config.yaml
n_layer: 18
d_model: 512
n_head: 8
n_kv_head: 8
head_dim: 64
d_mlp: 1344
vocab_size: 20680
activation: "swiglu"
norm: "rmsnorm"
norm_place: "peri"
norm_eps: 1e-06
positions: "rope"
rope_base: 297000.0
rope_fraction: 1.0
qk_norm: false
attn_scale: 0.0875
bias: "all"
tie_embeddings: false
parallel_block: false
extras: ["some layers without attention", "local attention windows", "capped logits"]
init: "normal"
init_std_qkv: 0.0158
init_std_o: 0.00263
init_std_up: 0.0158
init_std_down: 0.00163
init_out_by_depth: true
optimizer: "muon_variant"
lr: 0.00186
lr_mult_down: 2.0
beta1: 0.93
lr_head: 0.00494
grad_clip: 2.0
warmup_steps: 200
schedule: "wsd"
decay_fraction: 0.312
decay_shape: "linear"
final_lr_fraction: 0.05
batch_tokens: 131072
seq_len: 2048
doc_mask: true
train_tokens: 1600000000
steps: 12208
dataset: "wikipedia_en"
Each number is 128 + 32 x the weight over its row's rms, rounded and kept within 0 to 255. Layers, rows and columns count from 0. Numbers have three digits each. The size before them is the row's rms in percent of the matrix's.

# k: layer 8 attention key, 512x512, rms 0.0937, rows 308-319, columns 128-191
# q: layer 8 attention query, 512x512, rms 0.0924, rows 309-319, columns 128-191
# v: layer 8 attention value, 512x512, rms 0.115, rows 256-290, columns 128-191
# o: layer 8 attention output (transposed), 512x512, rms 0.102, rows 256-290, columns 128-191
k308 098:151115096150139102086120097173118094127155114138078118174155165100204152138126082154056088086104152161184074133072147088116136185061110167098096076122195080094129139098139095154198086087104129
q309 099:120124152059172122123115149126085163151078061132188077175174144123086122132149144107104096131147137149098109143137118132081059152089114115160172118132121142103111155127113072215125104049126137
k309 100:133107106083092119195103101090084123140142119093118123133121112152212185159140143143106148117113166108206140138125162093143139132139151141096175093138179179150116147139128117167151122150120101
q310 103:136065170132136160115082052112105161147076135127084122214171140105100086178164111104141151159154147174133136081134121151122129137100141153123123119184136127106137094075149179088129123125124086
k310 101:111123227093139126105157117152087131152157095106110147146087107150183122152211100110123147141109092108124158130094135109098169138098096106142173102138150161129134143086157194152145160085073110
q311 103:142094139101121153126060108070152163130140103168082156136167187133157114183097110103172106164061098098153083111208125148124073139094178148129142106129140112105207134129210142133118081133128140
k311 102:117122137087146173156136144167100133165076098081123181173101191119107121112117111140196129118148106080152131102122099085145116132144119129142112178118135102132147143179099134082148109136119105
q312 103:108064214109115176168170121149120183103184161180134113163084084104147119111091153186126146166158184118148092132113118106147138169121156111100123124091164108073121121127165090111100130096129117
k312 100:054131182126123103094175116144107098173139109170109196088137119133120091056160179167092148046138175118115121167145153097148137060177194121096113126123139115117103111136128058116187143152173234
q313 104:132125144107106114157066115198055114176076109181175155078142104109157115118121076126165112078140134094140129176171072142111105124111124133119068132144108104148172129063117118103156154151101126
k313 103:133082134125074109081077092052090153177123132102098138184121097130127134171159098164184101098146160091104103104142086122124087169141165114140164090136126089132149154100090113089078123081139126
q314 106:166135168160185134164090074127118127094141185157095126121137152071111128173183131180095123178175055170089127092161029140135112183135124109138162159126180093154041110192127148213142136125134142
k314 107:115138165141132129083095117108157152108095144156127157133167213056130078094113159128103169131160089119106143133186090142146130140111121181137081128114169104149126150115186191074121128124145126
q315 106:182086113041095095151157150147122115160147141166131095113027133144105133086079116165156100170166130186114197111096118156119108118154158156115179111132081133139126120162142114157130073070144123
k315 102:189177138134139172147103118163087149038139138159150082139171088142166152173098168143176201116082195147108137129154093157114114099105142189136142162132131112064050133145165120125143108110093183
q316 103:088168129122135071141125151094111099117108121104177119150109080148064141156141152160163106163139137174173222121149118102155119189149121115103178103149123114102179085105131121077148140126129218
k316 099:124118051143093133055127122129069156081138120107080074168095143150165146124127151131180178102164190135189172130079113159177147080128099127160175152106150046093162118111114098134111070165093118
q317 102:147075123115141125122133116062127153133093188120142115156185104090166186103139117136108065113144163102133152145134144124170110155116174148166053120080126160101185177104120098128092119116114111
k317 103:185129131187170090128146133139123081147161151153120115121133107136165201114181096115048198146125148093073114153156141148180125134165160146130168196178152159107169110143110133125159101095071134
q318 104:180074131148113075108102161087103071154143140118110112119128150142120168145133142122159117163111056154142167050117151057182122154153121139168134112185164175089140134164105156072114084136125147
k318 102:131136121108118126139124100142129091099157122122099153131100171124163110137085124194130147073122121113115121109080061120146095149132087140158091126117108126114053146076121103135075099149148142
q319 106:135141184067157089126144157102158082147179180116132126162124116186105129153085154094109090114128076079149135186147195136099150095122166131155128142139104140201124112124098123063106154126088168
k319 105:142138147116148075140126109093088102174150158159151084132121110133107072075106104056138101202159178115173123090182108114059180103142111161167080140125108103154093168106128076084148217115156117
v256 103:099131151134165077173133162092086102138084095144092119184104124138154124077157063108127126163090126145132165089095153150127142138181100121117142148058113125108063173165175119111092073164152159
o256 102:082095141128072157131146093152184182071164159166135145079166126119143067132058197155132145135184143094131074154171130101128144156128175131138130152161176075146149111071113103127170147091190107
v257 098:150131172109080125126033191172093111135143136164144094118139162145146106115146086113119129110147142063176142117101125087138085147091138118121161125132059176118099115146108169188116115136149151
o257 097:116120102124192148155132075095201156136095125101110195120140115130148072069076156111102094147173096163082113152145161119129158137130123097128115154085122065182162176093101113084107110154115125
v258 100:107152132156122168132118121181155153102122120138086150101053127127106147197139157157113089163099170112087151176112092155161149051155129116114140176192124148121168072162099131136098185116090123
o258 099:097098112138106120079127137069065118161162115127117180122140131142161106104137148077122129079185068117141092081106130118075084161128113141118098111079121107157179160143164111077143088151128120
v259 098:166154156107161164092170157117121146125167143086120089128150107132129111148119091105127115105143089134169196136095119140093112072192151106144171072100140127098187180083148190125156123170138146
o259 104:097073126178108148121113113142167051084107130197143139122119129162109183108072146082138163137135207144136084146151156090206160189137144100110063166119111104111114035115142096114126112139114139
v260 097:095128076065099160133099144148099161137140126124105163195104154137131139096083138072118115121188156138093099123141147149104136064183068125124195113123063113091140153097134133141128123141141124
o260 101:123126156148165124149134191145131120113117114182152147088148103143132123147126145182155134150128116110143149135121122133184096134117160089129129135137146113149124121085141107087125148112142116
v261 098:092153103088092110137132150113142133093106149112118104115107117097092141115147146154125137125129124141142113096086080091140091107097183111129096117136129083152090174143088152156082134170207127
o261 101:085130126161166188144083103149137144145141068196142171114112108154146098128116091079137104130122147088141124177161183134113161136145114116130154140103101162156165096163137112143157132150092124
v262 104:114136143121109193112091066176131129108131113058161143170109199118121204181174120174090162174147200092094105113167102134158190090125138189117164122148135155120162137153095155121199111163148109
o262 101:142139141036112045130111186074145164130116143161125136088097088183112071096055137093133131119033047111107118122107172076126101192130136119118142131123137130120112100170164084104110187136098123
v263 105:143164108056160115118126085135147149136103104079122106122097103145173139118087112162129179091095181183111147154130102144130121195134128141109067151098242112116071136113108105170099112141092153
o263 103:162122167132139145150088140105150112104107174161160149147180116118137111145153161113156135142108111143134107068115123107135127105109117089139110100172082090110170128099124187080084151100097139
v264 104:124115173143099105155061175147112160096091118210158138115123179078144064090129144127136098091100113147114121144145125099077083135127194163132131105145130102122076155195157123095152167141103070
o264 099:171127065128104112084196158147159089158156185106152118123136174137098172135121138141150163154169119111143116110122131135162158100118104144097138190096074173139167106046076163157128146110174164
v265 104:130121093121092122113132121134153089157126182122090110091131095128123143167125128159158201134100131124115185110090165146108127110076126113075126155115115139090101086125156154123170156109120187
o265 105:135147131116189112118061065127122159117128104160100104138109169110115131097191113109147122107113117112100077162178121169125118151147107186147136088148171114133200163173047130084067152111102048
v266 104:186056143115072117087101112155128119072136080105139172088142085114117157122162159118140124126123167119155099051096107079109130138091143087123124169131171156141113161137150158144121134118180088
o266 104:074158135144138111120105102108120165217097220143087144173144145091132152163111111128120067077096106195120165157170133179105142123110154116121105107147115082161125103132079083105120062123113175
v267 099:105189144117157163131108136098112099124102161105154132081133121117154132106142138133167087056071142105161098175104145127119141112083098116117109150127143099142132115179142178126139126138166128
o267 106:130090097168113102159136173116108152184164102155129150187066094153146149132158185119083165158179128137082103079082050124152104184134141109089120129121134165095097149080086109118118128157081148
v268 096:156151150125096155094128161141119166114125088155064088165120102131154139146105160083154155164131114180105132174118146143180115189173145180098142104077109170157135113130107182165116196087101168
o268 098:115138118139119118136145126067142115111109157102177171104174175106137149112119147171114137110175141076155121139140144094116123076147128104145117112189184129126088138101142077174149102114164090
v269 104:169128152122162124167147149141087154176112090147165106135090139146129157089132101167137121170108165095155088067152109134109137092120070178117115139172117110114132164122141103171168123157127176
o269 097:092112080137109088128144109119156093153084129139125141168092140170177109117158134118071119122162078124093177100097136091160120189123167135149157104136119137189116114165100137109124140114164063
v270 097:116140111127106144122061098110185129088169145192152080146149117111058113164102110186145091146156091189120070121127151119111123103061103158193128109114163140154130125146157114149115080187156104
o270 095:153125159128049157089152165074115152147163065093132130153114150159184155117122160099135144084176197106119124143212075130173160113177235184114118102129091146107121116093122104060133130075087157
v271 104:111126106145185123142128110163142122104119122140118107112130155185140117141121106141102195192159111093142136084131167118176063149134137113104110075145158159185117142182116125155115193101094100
o271 100:131116146093053141110133100105088114144163121159127121144124143095119161118115138052094124093093054168112101131106114144045195057162117163180189131094132126130159113124097100093169155212149083
v272 104:132110134155149133094095106124129119128126168115059133157095152141141135117206144060136101032067161119149127124168128075125128145111153119123126135166116102153124093117105125114165158159093192
o272 100:136115167098182137162149169166147127110147127156176106121166142106139105130064108148142156153169110168117115149075131134104060081145151132154088138087107144142155183173093148135083082172155126
v273 102:154163096149141164093141095145178071085094142136158157094056120072155160181089177170077145092176106065107099197160139129097195153107110081153044105073120166170099155125097208115130091202188128
o273 101:110057173100114111145112159135116186148137121144067160127150104198108123063157099094135104088097138146109142132125092096224095087125111153107114190204180105125164099155197034115140124072139123
v274 102:089134160102179188125139095159166137185130092128134145113203085193127095101104084124101156150123115186125133159083117128118158123071158148171103138135097097151157208105091073170177126114173140
o274 106:143088065151120097133164104120018133094114118116128133149109122092130132108138184128092134143111163083139096119169110153146105155144120081157132156126131161142079120173092129106098061173089101
v275 100:134136146165130123105126159076104135127132089105101176118073155125100115093154105131135137198121131120120128190165129125162135141121139177114127137164216056129074140151127093155099127185117153
o275 106:167100157125104121171103076154150119140125180145166111138136144135147113100106141069119103083135151127127146090149129169145101087103146138117130139125040205150172083122146168130158119097146067
v276 097:150147089159156131144129155150105164162155152174094181161133156147122073135188123164151169100106186067134083142113153150088156137102137094121145108094132123140106145153149150082136121100144047
o276 101:075144129131138184133087117118124097122110170105086079136113076152121172134113178096090108152174130196141136093132041117208133182118121140118103099155091130112147125082142128125110142128110163
v277 103:116108073146175129107100127149144189093100104183041083121164129117143085123117150106089098144122133114152176116120118165207143199162047135089061140070152141149142134176152126102096141180159099
o277 104:096122121094094118131166131118106074092156194093196188087106163155136141144091087126153118124100104156167126134195170142045129096166176127136182121200083187188078115107156108131129162121101137
v278 098:096135167148065203056147158119107080165091101135167174148137095153121085068086119129162117104141117121155164115140089141074091128118160128090129140137091123091163154109071131095106133029109130
o278 099:202154105191156050148106087137185170068215143126140133098118219124106210195192159164134115141132144180101107122109164115119162132103077112142096136101137120140090090165118177105147110174156180
v279 099:103140088112117088104093127098119130135056085156126147178101126146131119156099116133106146142081071135160102176143112131118137098069106072162110105073091131090150124106198084099064147171070114
o279 101:164074137120096185114146112128145163086145141098161111127122123130121147112141063162167144121075188117082103122147145128162124144174158139089133139154167109161129144176098124144204123091147136
v280 101:182161138151149131126161104129123123151141133132153078107134164093086117177212169133132133142156120204100181128158126090152093096088111110134098201136171174141152067132138174106171150148123086
o280 100:079105079108141179151077155112148142101150131099081133162129103171172153113079089168133139125121127071145144115117139133106139165148149157096132070106122114120122161121109084128120083132194166
v281 101:147165146080121074173110170086091204127128142105171141091161137136076124067123138147129101116082150170129092084109141113121153110191107195046139088115124137105147103126071175178113165203168125
o281 105:099088128182109147087129068148173068162127159144112141155089111143182163146151135113152160164169142071094159183096130102090131115127162110172133134097121059112159096120119174111109173113088131
v282 101:151136166078152148112121088154168175123095140063111133135123131042066113085186127157108194111152098180165120094114166120147137205136179113189157156125156150131076153078074165113171123071100117
o282 102:185171119148087128109107189131081094161152109122144140057127078195190175163106117137097114171091128106118147119178094114128137072162112086109091098103105082108152162139128101167076130179206126
v283 101:116136178151141144119142111149126117112139116122146115067113138085159157189103137120124126128114184059143120113179173094192128125163109155180082030116106066107085111136128180168138148135143170
o283 097:101106120051129094163077151076138130183164135131081144164140160119076096185149085130129159154163082208135133112139141144112119080155120156064163167143174140169173103118090055114097147152113068
v284 099:084159092151103128146094144163175102121169163161138106128101064116142107201104145169211160186191106129116124154165113113127079150158117135148163158128162093167078163102140124192184069129135117
o284 096:205080153085148119074190085121171094109127090062149143089150166100086197090136147124065128132086165128153145111094126130170143128199162141128131036180125156109110035141117145087150143130112133
v285 099:093093129119209059117145118174166127147137081186090080149129140133097139117186107161146142083159138105151170092141140101176124130143109117160148089106076128167185142127195067095177144153099115
o285 100:128156146115115121135158140078090127161177146096154158138134083128169106120123104122096111184094138151112110163073147144055122158157127158093139155152141161106123125106074160178106118117135116
v286 101:136093142079184177115131086135115159090089152157079079154121150151129178213120064186124127119165170060136165125112104150093079102153161135112209171191138143115141146094159107106152115166156151
o286 103:203147124136101089175133165123162064134167133103126132101135132116117089078115126103164113126055065188132108140171182133185159113178086136185109088102192109154142095150127176169123122120105118
v287 106:147157158140152096101129072163115148113105210173145164167150160170118166068075128132121089085175104195136110084173014047070139184132121120106063177150125167136151151065146124153152103160139129
o287 104:167077178124111090156134111149167128129137107095169123119085092137153101108170102142112075181052124097170171163124217197182054130106148169168145018135165106111117080146112113090051075056129116
v288 105:127086139084141067145204135116170126126130135162065158090141123142107151111136115207119101153101123116142135130135114097100112145176086054148107118112128126093071126137130084084101128140111118
o288 106:154147124188141139073052120101100111154148161098137108150084128152138166116128151117089122138078123157142113164140158133150125180128139181156193105170120131125173091119139155163204133112147114
v289 100:154132104166127132114098092153137128071113057206135171089229136110142186097186149091086116145127093065184092081111100109125061130121120159176109152123108159146113172116146091153176136129163140
o289 107:105140154108189068054139132146114129178185185105124112127103121161142125172110101140169111150067103108135164207153137108147202103158128138097144074151206128105089156184097141085123085147104108
v290 101:154104119165135066157169120145179180158135128159101170148127099112119140129140105175145159143162160100043130126130138115076177146197126152165163118114134173085105173085155140120057138077105153
o290 104:089179147154093183115125106096128098155153109148115131118114156184123118143113148085091123149153091145167162115103094149181100132094085129102095110091098066210125068108077096150187137154106108